Each number is 128 + 24 x the weight over its row's rms, rounded and kept within 0 to 255. Layers, rows and columns count from 0. Numbers have three digits each. The size before them is the row's rms in percent of the matrix's.

# o: layer 4 attention output (transposed), 192x192, rms 0.41, rows 56-63,119-127,183-191, columns 96-143
# v: layer 4 attention value, 64x192, rms 0.109, rows 56-63, columns 96-143
# gate: layer 4 MLP gate, 448x192, rms 0.133, rows 0-74, columns 96-143
# up: layer 4 MLP up, 448x192, rms 0.133, rows 0-73, columns 96-143
# down: layer 4 MLP down (transposed), 448x192, rms 0.18, rows 0-73, columns 96-143
o119 102:135096114171125114143146167134106146150147137141144167129161117152130135132113152139176127126111163135133130121139103139075121117134137183172182
o183 101:154120122135124163118085149090114112114142132128146158146114176155126121138133134145158174095121114161137087121098139109096119103131142129139119
v56 096:149112138113152115124161096131137121113121147114104086129145143090120119163132128117104099115107118105131169157154124118130099099103115117137150
o56 098:090109142134052122137128148165130157105137119124138134119099108101059116123161090143131151103152136127143091129146137111139175096150147150066108
o120 105:182140121145180131122121127128149084106113103151124095114108110142158098147142137127083116136122129129190150130120131115140120161062143079161143
o184 099:129133088139134093143134159146105104155099156083131189111168118115135152122119145127178084144113107155120176111118162121117110154104120122115162
v57 099:117109138126159177094131131157108135128166096146113122127114131132109143136066143152092147111132100075157115123127108135104108106135116114145090
o57 103:114154111123115153078136132119102099150146113095131082143123069135101179123146135148213133111115098128111151169119136114150193104158115109158108
o121 107:168137134118146078176123153128146178128093103116148177099107130172124114097127145085082169094136160104144160107114166106116114144127125131115120
o185 093:137108127121126108117118167109124110122072177140126140113136150112132134135122099123099083105175147157147116145147091155142097145142140129088171
v58 106:129154169106105105097170154139159130136083148139138156113104079127132152135141117162129106050161163122114122120103146148174107165119136115130135
o58 095:118114179158127149103123112169127109163169133150125129077134131113144137149094174114138124117128122140128106150132129156137105125108103157146114
o122 105:110155091118132117139158089103133113125124135137137104190124112134133140118129091187138125093136134150075111125108147131118138121121099090153138
o186 101:156082128135121102131141150122075136081128154119134134171137112126132103109168124108118135142121134125116132082133154128107138102164126143152078
v59 101:130185119118119106116156144169089125117139169131130136154093130118102155094109157126143091115108130112103113124115124147152109119135112116138126
o59 098:108122154106133147127104088116113129084094131154153099150138160161152101129152112155137132137146109173114127131119145128092141126113109154114080
o123 106:131166089153101140134133186152136122115131128159151150101112169179135142124099140102121126106144155084172164124106116134149128131129147129177094
o187 099:118136101147110123166174135094147106145157128100109112084105084098152107084110124096138141158125111147147129159130086107141149115139133118180199
v60 105:190139108094084147143081113077172151096113149179178118125104155079101140110125143092129125138145112137111131125138144162125121119140123107150128
o60 112:115137096115126152111101087124102105144183160111166128090147159097136110096147123137132144139145155134163170118122147118158160170072148102099129
o124 101:161133136113138161123099138098156108091162126153119097134116128115102153173120131122089119112177109084154108115150116151090133095173130136154097
o188 097:145131122139117075131153167124127128144136113093117163207104116129148135150118098105095129148154097129115093099140138142109095129121123138153102
v61 112:064098102170122145127143130093126097126121156137168157135129125143108139150113081173176125108128110140192138138143158167132148161107121106118149
o61 098:099140082145134113125125136113121145094110134155144127178105171105119074107166155110097151148158124112139104082147122122136155171124141155059147
o125 114:094111131106087120146101160140159153102108143149167126080128104091143144128112096142128105125126127166100157127117101150148079101140134178110134
o189 120:177129156120106168073138121122141125142111089121099106130112109162128169123130135141102114109103097146155130163076140122133135085116128086137082
v62 101:091129096138115103093105130148122107101159114115067121123142102115094122159147177144160109084115118115147125168109152108145134121102127102097107
o62 101:131140135071123120153160113125152127124107119149180126147142164125141072097125132112137181118104148176116084125105089170079140146146120122123176
o126 103:122103109159165156151108112152117127139097133097135133126102081129111167087142134096115162103150169113148198144149138136176151083152122140143093
o190 108:154140129178126107104123096109126110081098180147130142134122137144080155136138117157103120131140135122108136103112154107194131144101144131143129
v63 095:118120100133138169099146159131127125120122136065154102182126107123158088111128160116154100125124090117102140111122138129111142153129180158131095
o63 087:098136123088118100079105108134133121120144093175136127143083149113117090107132100159131161127130145154161146148133115145105115123100090103134142
o127 099:137159102123126129168134139135125099133134159121100139129166138170132100140131149094174137134137110156099126136117169176135134155151140106175146
o191 098:164081100164101126154160108115093108161126126090128134111120098152118146077118124095072128128132134150126120042129123130118146128130146139150096
gate0 108:141131147107175085116165095164126168145135086158134135137146137177103110111116141099147146127133149117110097132147159080174105164159131132129060
up0 106:088118146141127117095094156132138154156133108115168097086147149129086105150142108145121109151098107119119178151132143126149069136141127099145098
down0 098:140146126133129132143167122138121162091122164120118129132093119132098155133095090151128094104175078155141137126116121144113174092160083159207112
gate1 102:153146110108092112123114132085123135104057126111121136125053130111113124165167150123125105107121174167152127129086124115161150159098130138152102
up1 100:113116153110066141134128156108083124142093112139071134130072096136150142159148134141115120107112180153106097191123125122124183157093096129136125
down1 113:141129129119172137173125120113148162133109116164166099135092135095138129135088135147111157116144141154131106127119121142111086096143120100173183
gate2 098:144114092152125164154131119133131073166175103134163139170120107145137155159108147112108162112087077165116097117173136081145137122178149158109099
up2 097:133127126107128133096099096183121146111085175110091118127139144169114152128111137145158115102149133149113152133071068149132129124127095127164157
down2 100:141095123128139138164143143149132135136125155116130159118125110125131120126124123134129149137144106148099106105135164074160135166137129189139091
gate3 103:110135131167107111094182117131110140147110137145088117139139111103136147113102130144138122104190103154132156146112112105117146120104136100145176
up3 101:112146138135112131093208091111164133136106145118166129098175143160109193114099144109159172158107132100095126145142125115138132161126139178121091
down3 100:135131134133146173117150113119188128121127111094151107112125198085119153109094101093099130139121135089099102129181136147139149148168099119169145
gate4 091:153154114121158155114115127110099163132138152118112130161162135106128077137139157148124096112110120132114146122094131143111128091124149121154094
up4 094:103105136157141158142114125136155142108157090132104125119076133082138133117091060156132095113101152138144111148135127112104146134145121109137113
down4 095:117105096104123127142124111089118092122111114113104112140127113135097138105120079156101095144122160141113097125122095133073136180123102158117135
gate5 103:130139137150134153158160110105152124144133082100125126099113105127103123151092131072125128106118163106110126099113078119167141165111140100114117
up5 109:154137100122134118152110109049113165128182125124112116141139132125124124124128138174146129125086098111120129080106103112127166135156113126136119
down5 104:131136103150104120122141130158121106140095148099101121139137128118128139148116124110131127093137134129139134155091151119125114102127134068108153
gate6 089:118140099101127088125153118141159112121052113104109126128104174151083179101118109113125140137121130160128143127154135144132106129107121121124106
up6 084:103178140120152153110123117143132140150146152160129113149136119116161098112091106122097150104144129090155122135145117078138105151127143129122113
down6 100:129115146156133139088160175138119156155113132141111130093133086117133100178129116129142133126115143149188129142132161082134145121120140132109155
gate7 095:128167151133147142087170117107131151115146132152123106121096134146165152167136126094092115154158137144126109135103143156075102106120111143151121
up7 089:126128128114150147140154105129138149139084163089120116118132148094106148114115119145131128112138139139111104139138133121139102138166135143098176
down7 096:115137131145110118164122120118165118133098104095123119152105083093101148050111128133132130115106150146095108129117131097146148132132126176163143
gate8 093:104116113171201105108092158151135137137110121109130141146146088138118139080133124082128127106149154131160139151111140116130143111128112113115107
up8 094:126131135191150110104095153156143135155148126135127112149124091121107120122162147120158110101144184151125125122092169125118161087096103117125120
down8 098:121152148123128111091125136166107147113123137146128107123130157127122138135108126126153090122092159102139122102087149117144124132141104095053125
gate9 098:123175095117147141111156142123096118113155141116110098140125112093156143100140134178079117108143151116171081137122182124106150169119125112181129
up9 094:129121130124113161135067118106119101142160152148136155126148112160173115145118133113121183137135056104106117134149111138096122073104148113131150
down9 100:180133108115126144137142114109140161123118113177136132129118165116137176126126131136161131128143090168194161164147083150103139135157123140182145
gate10 093:148104122113166141119095158152167164136133145139158114109152110104137121134165151110145102163150129122097144123143089127095136137132131152099126
up10 087:140080098085159127126146147121101137138134105126142076118107155118140078132159129123098099159113135141138178140133094123107140171095114158121150
down10 102:114086151135117138126106107162095166136076132123103122112138152138092129129128119135145135143118120094130153145121112116163151167123152128028142
gate11 103:121101103163159140118111155122161125129116156083107180106099118091111119123112101117112129099087135152156154125146149134120149142167136171109127
up11 104:166151146147125144120118106103140109185127134126103132088111116104152157109120139135118145136122156101113120211105145146119143073122113167111092
down11 117:129130089171144113109145133139145106130128121089125117148119097097107081124144108133132172144126107134122104084171142164115094147146138154156131
gate12 107:104109169143193167154136123089156126118119152094139190125122115120163092090120144102122152124140150141148083116135136107129137161126143127113140
up12 111:136137161158117141149130117131121128138135125132095197105149103130153165130139123097086143133106138118131126142146198125169119096139138087126094
down12 106:130141133105119051122119142147126097138105092127157107107127138147115175152109117150129085122129132121143137128121154130127177124123157132041137
gate13 099:134084106127162156106085089160130118167133142145124103143111104136121138111122107126129074120149137124094143120144119145087127141124070097139137
up13 103:100203135113103115137181083112174149157157155125112139096098140156157142120133132146156178140118130118146146121115139139100101154137103119123141
down13 099:129106167119127117137137140106130127120149127108159146153156100137119132131128102127142180153128143080141152112161094150118138079147095152194161
gate14 108:135141128127132131116154131077096137144131147161093163144124114132130109118133119153129172112141124081137123128163146161113141135123113089142125
up14 107:169098128169099130145146103177155149144126163083156093119139124136145140123123133089158094152100124142117092104135136098134159115128153152117104
down14 110:150114111132137132091157129173129149118096145098157085102124162101131181140135118120138105171106132166097128145097134093161121135124169128097124
gate15 104:150163122148111131173152117134140129136137156130086088114143106102140114103130127156091113144167149139138119118114130138167087141146129138102155
up15 111:147146101166116105110116148122092121152131130125115121133169145161123122149116152145164128080146141112136097093103109128126124169132135101088149
down15 093:188132114060137159143103100122148145069123132140089160132091152080132136121161140147120149104126165126132182126175161096137133100117075156115176
gate16 093:083088119101125122099095140138148089086080116125089105174151125110140128087161100114095129119056126169132127137122139133145100105105085157124084
up16 101:081112098102119126103101150108133166108102132092106156130145154107133129100130148156131139075109090133145113168134104136117080193156132138105111
down16 101:092126077099132102119138133094109124142133137109106110094098181118125120119141090096102167067153133129103088158152117101115097124176123154149136
gate17 093:123130184140106115106145118103144100120127108100119117143158174150103171143166116138157176124162167140101150138109176128141131133157145154133194
up17 090:125133131158124141129145130144134128132119132129108110166107135136120139127122137158150128110163100123080134129126148147127108077111106152151109
down17 096:129083187113127113112139132113160134106168109165110114138155153109095124173153118161141153107186138117101148149123102127170132127150134197060175
gate18 094:112139132143084119132146153110159090100089115115138096147125141152144137114144103135134179084109096130143142110135143106133150137133078161124132
up18 091:153116135138149141177114103140132132092114166120162136131090107169104162107129112152136122131109111176181109153151124117101131110108119075093145
down18 095:151087158116129144179113133136123156101121163136137147184160131145122131117106142109098123181145131123139188118112119120139143047140093099080083
gate19 096:114143092187132145136120102119163147122149123108107110145110124093126119142136108142139046144119084117130129106136085096140109153145124155145080
up19 093:129142077149142154143116147080129116113111119105178155086125104109116129100125150065152183128108116117150120089118155151086122112149124139123127
down19 100:173141130143093157120126110079183144124126130084102104141100150180109176131098133119146153116095133083114163128137124124144152137111130104113134
gate20 096:144119129125089099121140131131112123114104102153135105154086139160140097098108081106157126162135104158124178107151139109092166125098118152118142
up20 097:141115131098141110100080128126199143091135156122118091130136099163092131115133110114110161130129133147126117119080099133127117138144094114123102
down20 101:130153080135156093135083088136112097132156136117117169101134132136103128143121121127110136097114155155150103139098112146134092191152113123104149
gate21 100:105108113116141145069101135066162103083135124113080090187119141131168129149140108147118120121130134153099118155125091162107081111152117110120117
up21 104:106068151114167134065097125120134140141150150116127121119144150162140146147130147120117095151069143161123167150118128148115094147129114161160088
down21 102:146071150174141125101119157107110127167129163077131113147130139124150157161135073133106129153115134183124116165134117100097107127090114130183095
gate22 102:142118104114116134120105120114154101104096127134075126145129123126128149107142126115084149149152118105112153114088149171129121150151143109160123
up22 105:094142160190106117134129145133082158153111153067134123131196165119110144123154119118148131127094134127099102112138115065126130152154136109134123
down22 087:101126105130143126124121126126139120164119175121125145096133139132125082120155091176120146123102133122139098148105113079091103141081138138185128
gate23 092:095108092103136080147106119084182154135126101115131104116121093156088149158118141129169134113117142150122198124134115178148097118123158072129119
up23 094:095144099162123124119140173125187144141118142127086119175134087139124146173068121163126097106112082139134086166171098125140118110117112139135147
down23 100:137150139099116109072106114100127141135131107138112167160095130163153127132059127168134154096107106155159102166165101127124110159106103130122148
gate24 106:148132166126115077130114109121125143114113092151118091139113135113170166136140154161144117137096119085135110118118110164128119169117150151112142
up24 101:148084137146100093164087101159148139196136117150116099118134121123133185162098158119169150115086086128106094131134136115133155152112112116138111
down24 094:107144102100138143120104121149152109100132192097152172125140189103182117116149096106142116135142167065151144158177106096124103136179145099130153
gate25 097:144172099119135103165162138109111102135146149123151128094147106143135121150167161135102120115118120136161103135154104180115105145146105159126100
up25 094:157115112073099105143140105124163112139142145160188110144139151140122096122123104099131128131135154146148111099125094105129103084135096118123147
down25 089:112116138154123152123115135108118129100134123113096097140118134130117121153092130110140139128109160086112143168120183112121141095139133126125122
gate26 087:148122130111136161124119081146109096116124147198139099138122185116114121155128131118138115120122154121131115119098093136125142117124107154128092
up26 084:151091101122146110118123096125139135119124118154104082111127118113172134121135121116141107153108129133113113141101104115089116130135146111149117
down26 105:109122111160160153149088146127125110162118140138109138099148133095137156128118089142122112148158141166164151128103145159153122133151161143051127
gate27 092:129137143145133131119135106079140143096115073094125136116131106128135103093090115136136095119126096118100141131176109133104165138123152154098172
up27 093:132116126110141104166139137137119083113128154147168146112141117107132136118131172087134177138079162149156129115113157155146143135152159100133111
down27 102:142113083095116113178139153133092137135133124150065128133128114125134124115164156098131116089159146148142121097141087082142105132095115102210155
gate28 096:154120084164130137135165172127123112151084110173078135085129124165126116112140158167116133087127136166122148141168086133118159110160122104118154
up28 101:136121130158144160090117090149148143128085131126144093114109124131161173088076154112144136087097136133100119131096116109132126129121111105154106
down28 096:170147099142115123144153171137140136128087134136131133159112104145138159122131137151150128132137082166131091121136108152113156066132080087062162
gate29 104:124141152109119169132107105083138155103116112141124105147136120139145167132097134123111124121127106133141157144122101118129113120189106167153113
up29 107:111105167132172157117095093124127147121134128086127140119167098082152094141131134129133108155128189091128122152125118098133099171164166150117143
down29 108:197134120161158120107125136178147149172118094109143099150121098117136133129137085144117148103153178130092127124132147099170077178136122156064115
gate30 104:097166128130183108147157133094137176145132152125105101104124124113105138141140102125123151130114145139118124115151084085149082159123160123131118
up30 111:155144127117162119121139118104129116119124155100124127157151130108125144108135108099121124107132152131183114135097182162131067121165103151086130
down30 106:163124159155137144117093123100112104140055113187116088087172147150136132099129160126154107149099154103111137114136157131146163109121158152182109
gate31 102:132156128119146102106159143160132075077133103148154126107115159144123130137157118105148132136143117091141159143126142167138122126155167151111102
up31 096:133143114148130094130121174137063092076156089146173135147066140134119167135127104116134097134142127113116149156156121157149089111144138146119123
down31 097:162113093118123144080120127164133088092137139116096138148131127146124146074148136126118136141097119109160151122164161143130123094111126126099119
gate32 107:139121116143045117096105172110162114117140134106126118170125151142117150147151113117123091110116129162167132132131087115128096179072110117106153
up32 112:173116101143110139115093085141098112131118122153133143148128099142143137217129132142145118139145109132167106144127131103155142129125159079122127
down32 095:127076161096155135168130134122132169126114158094108119070095151125150134097139134106150138096125129111148151122133102117125085129155143156081158
gate33 097:120084062132146108128164139140114135141122098160146113163111131161084135126134155131111135109140122120126150102100154109126137149146128159132108
up33 100:147068122167112110138146167097115112127123118129109131136132144124094184125112140136145113128171151188134145122094108141097131090130112168146110
down33 089:111139153140144189165139133125114135117132149123074138134159157072080123115102143112128114126106110132134157157130129137135101157141155118079152
gate34 103:126141105148114141151132134069141133139106137124137147111151136148096135156126101152141083095182124100120111140134150101142130174114150095105080
up34 094:150120106161133173150126135113120128148120147121141148136145080107095095161090125139119108093170124169114115129147126127176174128158118081141136
down34 109:133110113186108107136107112147087125129134125100115159146136126148126116152121143114120147165111146148163133099141117152135124122091104081000125
gate35 107:165085122137091142122145099169080101094164191135141126138128113133112126142091131122098141110156164165173107111141156124139117148101126137127134
up35 106:148112177149146154062155161090144096092143180083132101166131148132125137107107106128120159113157146106128119153155122118147142162124108124159141
down35 097:134152121118169117140114097133123109089098100117153169142107161166147121140149124154119111158106155170100171076112139134096113099134139093161115
gate36 107:164150106127140151148088139139137139112085153119109100130159128143123182083186102153128129085124131111112147170116128127140124127140119142137134
up36 107:158115157134206112112127097137158133095124115150164140126096138128126133136128091093171137165174143124140156166143140162136128138116119157112131
down36 099:113105134116160132107170100115154122127132073133168112101141096086139191141143110101114120162137129116120109121073143177132112130126157134205150
gate37 101:114142156131108137144143132091105119149109136151109150128116112123204158136124088136116149151156161105124109106145137115102128121115141145135166
up37 100:155159131133143103093111134167112147126118123123123100127166177111143107095109154143125126094151119116082124139131103102134143136127129139126121
down37 109:108114111116161095158168107083095142149120146170121142131122087142172099151108130155129109150128179105113127132137122127124120160102175149094147
gate38 108:142119165121172144153155131112130122144169107103093137143115137074126112143093116147109110130163129127140107117128120095111117111153133159140107
up38 105:120147114150143131123157165131107108113173121111148129149139159132137073156105116136110169164124125121115110114139077131130055117100132116141158
down38 109:127127139111123132098128145152123163099137126185156085132125133141142115098142151132172087121183148106111163149126135121109152123127119084077162
gate39 101:116119101140147139091122133114166144092095127130155110069110159133104099138113111138172113140146103108106106144121077080110128093142135154123113
up39 103:110146116106137120093104118124161121148152100144137112121150116095084116147098102188143067126101102136129069116107103106112104162128121125109152
down39 103:127149126148139121166131129104102138136140121126118108169128096111147115141114104138130142074148094099115128091135146162125131138116100132052166
gate40 110:149132167128115147080120110125165155111072140124128149133094134125076146135098060116125153115134106119115189116147130099160177119126144139136120
up40 112:135148104107085145087091115103144144123076084095095087096095109145162152116130116163113124151146162131120104140078148169116118147081136096149124
down40 098:135112136111137122105108120139123124149114145156163145090152091148083131159104098112134105116114130134131134124151099126123145099124089131128148
gate41 100:112150134112158096114124156105144147108177107147132122105145174123177112144119129118153147101143114130139127168155093073071135115093118100152085
up41 106:158140135148114126086139093148141149165140135108146158086120113100111107143167082134146142082154093098132144137151148120128098140159089103148081
down41 103:124142096137129145137119135157110114162130158102144179097104088118117123145131133124140131120113120079115145123136164129137146145123109130098144
gate42 094:176147115076096154093123150115183125137088119135127112098128127153109163127163107141119145108193114165118146135129120132121176109127112192159075
up42 099:075120128161117100138106145127098137119150130146132124133129090121108099131115162124123087178067139150108108161087123113147136150161123119126113
down42 111:134149102109155137145128117150142134154152109129172126164133148117135144106138162119144128102138141113117126069156152130114115167123131157252179
gate43 111:172123105116131121114142160103125085106067159150120122115135119152142137131112149115122119160085163162151109110130127119113160113108101130143130
up43 110:119129112104136140105128135178153136072142168101153125127136115120113155148191088116109105125154071116116141126157141125171120094182137124121128
down43 103:128081131102103138114137160109111127098136121124146085122178149090138159150155121113166118136099132103159140099155129137104137125124156159098145
gate44 096:084121087145143138110113133146131119102079147136105141166138107086129097122108098134130129107160083101104130126167126135105148134153120166119146
up44 092:143131096140142141103091126157116111131133104113131117116129101128129125117132117139089156101130100168112119104132118108159169122168137105141145
down44 111:108135109126144118131172120170088116122116090125054148145136113085187101117135090118134140122143095089119140138107199131122151141095137138190125
gate45 108:144186168127089150095153109147183127098085102116076099126130163114131135139149179144086139103174095105107159121121107126157136182120154156124118
up45 110:121128148113115151100135111162150116109158130137139082153156120149128146128075149100105088146117124111078147155104139138124117120116117166113187
down45 091:163146153142085179096184109121139114154121107134106121113148124118135131122124140172127137086162120142112134137093117107210143172141114178104134
gate46 106:134163128137106131130114151145112129137146123106147148149120124129127123130185111161161137125109111152136142137175135125134164118136140140145109
up46 103:113100125125090139166145133167130096116153120132135168129108166143144135141085166143146140124120147101150154147130133090120181114121138112129149
down46 098:120185149137137119098148120132129170138100158122130122135074075189093122125146129127086115108127122103125114093102087120091115094140127089162145
gate47 102:165170097124112119142136167096111077118091070128107136121146156088104107106147119096105114169122089178144102083157159117175123128151124135110083
up47 095:104164153126116151108121130127178149108139176133136121144164117140157119104106126151134122121112167144104147120147102107126105160116151141137127
down47 102:153132132139152144166129113099141120116152094109104111133089065115139161157102139141098136152137120155157125127081171109127141117111159173181157
gate48 102:101111115120112127112130121120120114125126125131097094168108119155148105152124131120163171116104098129153153140136109070121159170132114122109117
up48 099:131118130141157119147117115152158169123154148161158162114150128147083143089171129100118127101151131083139097118122148138118133095115157098136098
down48 113:119098118131158117102137126156164159121166111131121143071103107143087125117171169096142123131120115133123138158106117178116122124112166117140102
gate49 107:120092163156124117116144131127175112167132102115156159116127148134130110165113120134157142106167160150108145123098100123120129150117103129138099
up49 111:116126148138144151155141123161113086098127108150094135135165143095115098120100142148127173134128130159150121127112155146135126080143144133094146
down49 107:184124084160082094119087107108091174136063118090122122107121084142175152146110170070136129103101155150147090139161130094144128103132182116137116
gate50 094:102125116120139154146129102095131131094111127121098120153153118116128116107132096132098118071127168132136116176057150165125136098157156144134184
up50 097:124123119158112128085098144131146112132123105093129141126144141132120120073131142119117104160177077122116171139126121124176158127115139152115141
down50 091:138115135128136108063131101142180189147149109079128091105111143136173119091134146120136112115135101135147116113096116127145154139117118148158121
gate51 107:108115064108094129122120127091119143135131126163166131105100132167079108135119061140147149113124103110146125072137157152134093086118126165136144
up51 114:138138152153124148142126160163149147133101120104125114154099142140156188130101123153111132130112127117122117174094110133148136107148163153136102
down51 105:127157162108157133126141127158137132127122179135120119081140125114091096131136159107128153126157123134162139156129132133138175188111090159164132
gate52 103:139119098126086097129094136127094161113089091095115104143169120133143108134101092133093106156147115134148117112144156168150104152140093147178146
up52 104:140172091143153144148111147127182127122136098157106095152123132134138154192123117104160110148123141083130140122135073096172138167112180154100144
down52 087:121131120172179125122109082131143148122141108147130131148137098097162105158080153119135143141093177086134123131148150132112164119158157137108132
gate53 103:117138141117117124177150157130139105136163132124150149120088159137174136104158151161136143142154146143147151167145159116143148107128153116145162
up53 098:106151123103110097161168179122116066118167122119138133145108146128147110127148154201126153137123130144115108192135076122097127148117103094129144
down53 105:119170125138129139105117106104151156071113075132123127131126167117118168079107089159075114161072144106071169158143147131091125075168134142118132
gate54 098:125133128121134120140129136130155141203113112130152127073169127102156152118124147160133118135135102120146124145166120133153155169149147178133133
up54 094:150116103112128135095127117152148106076130115133097129169123129179123138137144110147124107113140161125136116162184130158121134122126159094145126
down54 091:139193137133102101113112220141115116128162089140147123119123126117095157151110152172105143117154111117118152078133107102144114147164104132169116
gate55 097:100135123151157080146123113131152141130140175122153135109126119115112117139116118085109118108118085090103119074113164131091106123161153151124128
up55 110:140165156155153142133138116127158101131112119113114110154092123170099171140158152152139149106121084110153087144129135129146194160119146109112136
down55 097:126153099089104119142138080114165132129142153100126153127168151142126078137099087081120087107118096144111129095127119127123103144125156124093097
gate56 104:148132102058110119125130136150117143134092169154112174120094071136091126123098147101130102136129170182157081125135127075140110138097114128134162
up56 101:088141125138136152108155127129104145154100146178169159103114131090141103124082110134127124102136117134140161125161145113094103113108097129140117
down56 097:094123149135123103111114114133119150135135078097140161161136125116160180148150168146118144134125147147158092120102128112070115120095122114135153
gate57 099:123103152122116144141125162127090103148154111179180161112131116175156132152147115131134118130137143157147107166105090161124141126108128159114155
up57 093:083103127155115172143138171131117104125119153125199158136133121168091169115153102118131130125122112129140123127146105195117141133108133153132165
down57 114:143102162137067099081113121135101124118081125164174124114139116156105144164128093147123105140126128159139118154076100150141140136161117109029122
gate58 106:146131123090124095110087110172122100134114083126162129093126150171181148142126125125129126133129127150143131097103151115144147117126148187152147
up58 099:166127107101117131121130168116138138105103103116083161167149120159125098177124113109145122156098144135142105098114145114148133134078092157121151
down58 113:117087103132074100097154123150122152132096106109139125116152148103141117145107103141160129094128095136094074127150121118133108147128137128111122
gate59 102:152115102122159161128123169095110099155120141120162161139111143121139109143135142127156156120122109110108139119108123120113130113130121090137123
up59 088:113159137157142134138130138140133152103102135139104099108133069078137117128160139133097099108092134136128134095113101127160129143140147197125168
down59 099:126109153116095113124176102140153145106176117108097143129114120134121107137135127109120101091161127100142128111180173135099162132127149153127112
gate60 101:115150105094126132104095169134135144142121110135083117133158142130106128097110111138152147098180143147165158139089145130122173171161138135163140
up60 103:127134139154178138154123112165125140144132129114164123101119122080155144111142092139134107116172151131133126151137146111123098140106084128140109
down60 098:152169105106157130101157168146107127170138175122108167120186133106101117114109117127165136101148122138143159162126142118099159191135157140121130
gate61 108:116087120112168135122095113125137120136160133130121111105107138127109159103114124117109143132117150130108131128127128083110110173076141105131146
up61 104:142089103143124138118114126145109155118133133130138107071101132095158124121124130114114151151125133121109106175104141108117160100132109113155144
down61 083:149102139086130113163096165121131110079091144146117071129123127116122146148141153139090121128112133104131092123133103151144122128087135094150119
gate62 093:133133072147148115162130125121110121144139125135141101143091112137140132118163133145139125082133105117124141147133109110115144132207114100115128
up62 093:145081180138104150114156125144128139109115114100102128135158168143130106143118155135108094155126172112140080139155107116137068130099127086133094
down62 107:196101121126139115144147135127128099107136102099146145120155154072108119143127120125139122135115101109163104158176115132119128143148106160205136
gate63 091:090139171137120148123142105140125148120121074153119150161126116129083113135119111157157138113142167139138155144116118105122127116106165096146141
up63 094:098121161104101160141106106072151164120069112128110107153122119169086153112102143112152100120118146131146124148099123115109172101113090128129086
down63 092:124093183109126181149147166129098122121110141133125131189090121168113136100106152133147105114124124151124139127102131122157141171123157093092100
gate64 098:133141118163103138097138091121119131151122121199143129125106109122105148143088112095178097100132136067116134103125155136118136186155159136142181
up64 089:143152142130132117113140127112126137176105144135119171102138178158171059067158129120114114150116160128099158144105151134151146127146145149150084
down64 084:150108155154127179093088087138110103146110100169141109165128119109126101145103159107130131105165104092118123152151140130102129124117139123102132
gate65 118:138087159120100129109148122103114141094141108118140132140094126111145082120099096141128134123119108133115143136126090146119149095134133158154098
up65 110:106103158168123164112113146112133122107155175108134169133105127096145111144132086153138162087134098112130151126162125139136121127139131107106141
down65 107:108128139130143130107097147140111120139110178130139167089135117097144132136134124081161087142124114133143127120154161112152147153124113107109152
gate66 107:145149147119118124151160167126156143140143146114133142137141131145101138156114088160154124115138132100081137139144161114169116143156126117115152
up66 118:114096125124111132110149142173100126139123137116101124139102099143094153087108077088134167130120091116127148144115156138135113173111143151114124
down66 092:130134126120163134119127106109100111097149141128160139125128125139168114125160152119094122124131132098128115081167120126105166104107106103092141
gate67 104:127072107159200140132073110155134179167099095114145129138116142129137160103146138148116117123115130109107123122132131124101088130142148156125160
up67 100:102113148081146133145150085128104093106143188167153139131118179079156128138139154126101107172114093114177105173142129120089131147150116111123128
down67 099:093119111103175108109153084132091123133134201124110126072157108092170135096122145146110109144149162065114133120133098115131142121134155125117132
gate68 101:140112073138107099153138082161094130130133121114148163141140129134107074164145134173163130189075122121112133138137144146097130133109158124166147
up68 107:146129101139079122140150107157124123157154136091176132131100170110123106133139100151155139120137099128135125133129135136125097143061128131133122
down68 091:140116107130079145129130156086144116137113100161116165153142182086140152126107138122133119133141096116102128117105096101133161093129119112085085
gate69 110:149076116119129134116122126132128160136152155103156125115111088103194122108083088131140096146124108090113131102084109140136137095112136105131146
up69 109:170173118121124126098115132163095122144124159115120086127115158134130163111076129125146145137130108124092179176134130135130096134175163149120076
down69 116:126120098105110150120150156144132126123125112137128111153107133122156126133108140139144124106124125141088115104091111094152164131117150084156061
gate70 093:136151141127154138155126148127129165155081115091091111160131137083107117085161105122111126111134115097110129149095101168125144152151138193153118
up70 097:151131135136178113099118162103111142118088099084128119120133068135148145101129102123127125154129126122126131128115105104115105126114095115131122
down70 092:108096130145137132104165145116103142118110117100122136129118125121161112148146128097158112102090112149140139109146105137111079104097103137112128
gate71 095:167119141148160188097127150142113129111136082129126131137097119145119104162137170128111110160137147094105106095151127088158120129113114132173132
up71 094:147093121131137121146106144145136152179141138099125104101120147176148167097150121128152172147142134134125122103162142131150137145101095106119118
down71 110:130133154106090107132131185179117146132151119117120106127133161129118128106135080131155140128073099111144129115142128159139122159139118116130131
gate72 097:174131124133132167124114165143123139125096138137139141101095142158159134139118136141184112110122106167172124154143099145152187133096106104150136
up72 094:172118140102127146120162154114172139075101161107165148089170122167137138108129094088144122111115122169105117101133133117144123144110095117146112
down72 104:104113110115117134113130121110081156123073112117119132107145107112099125113141143115095109140105147120119120122166117119111096127165102119111141
gate73 099:121141128122152094174119146062117124124113122117112136125054089129130138149122097134121146115071111140193125170102160133106107096123090166109118
up73 101:125121101132116129135150127096138141132147109116106110094090073137109140157110105116159121124102126167185125103146174165134107092111097161131118
down73 102:138119154153137144120162114106128162134099126104182113179149145097130123106126166112132153197151110114095129086137099115151154138103171122180122
gate74 095:132174126151096124124157105135111158157101136127135134133202146149132127142128128118129096103146116127116158120124168153107132110141136131136092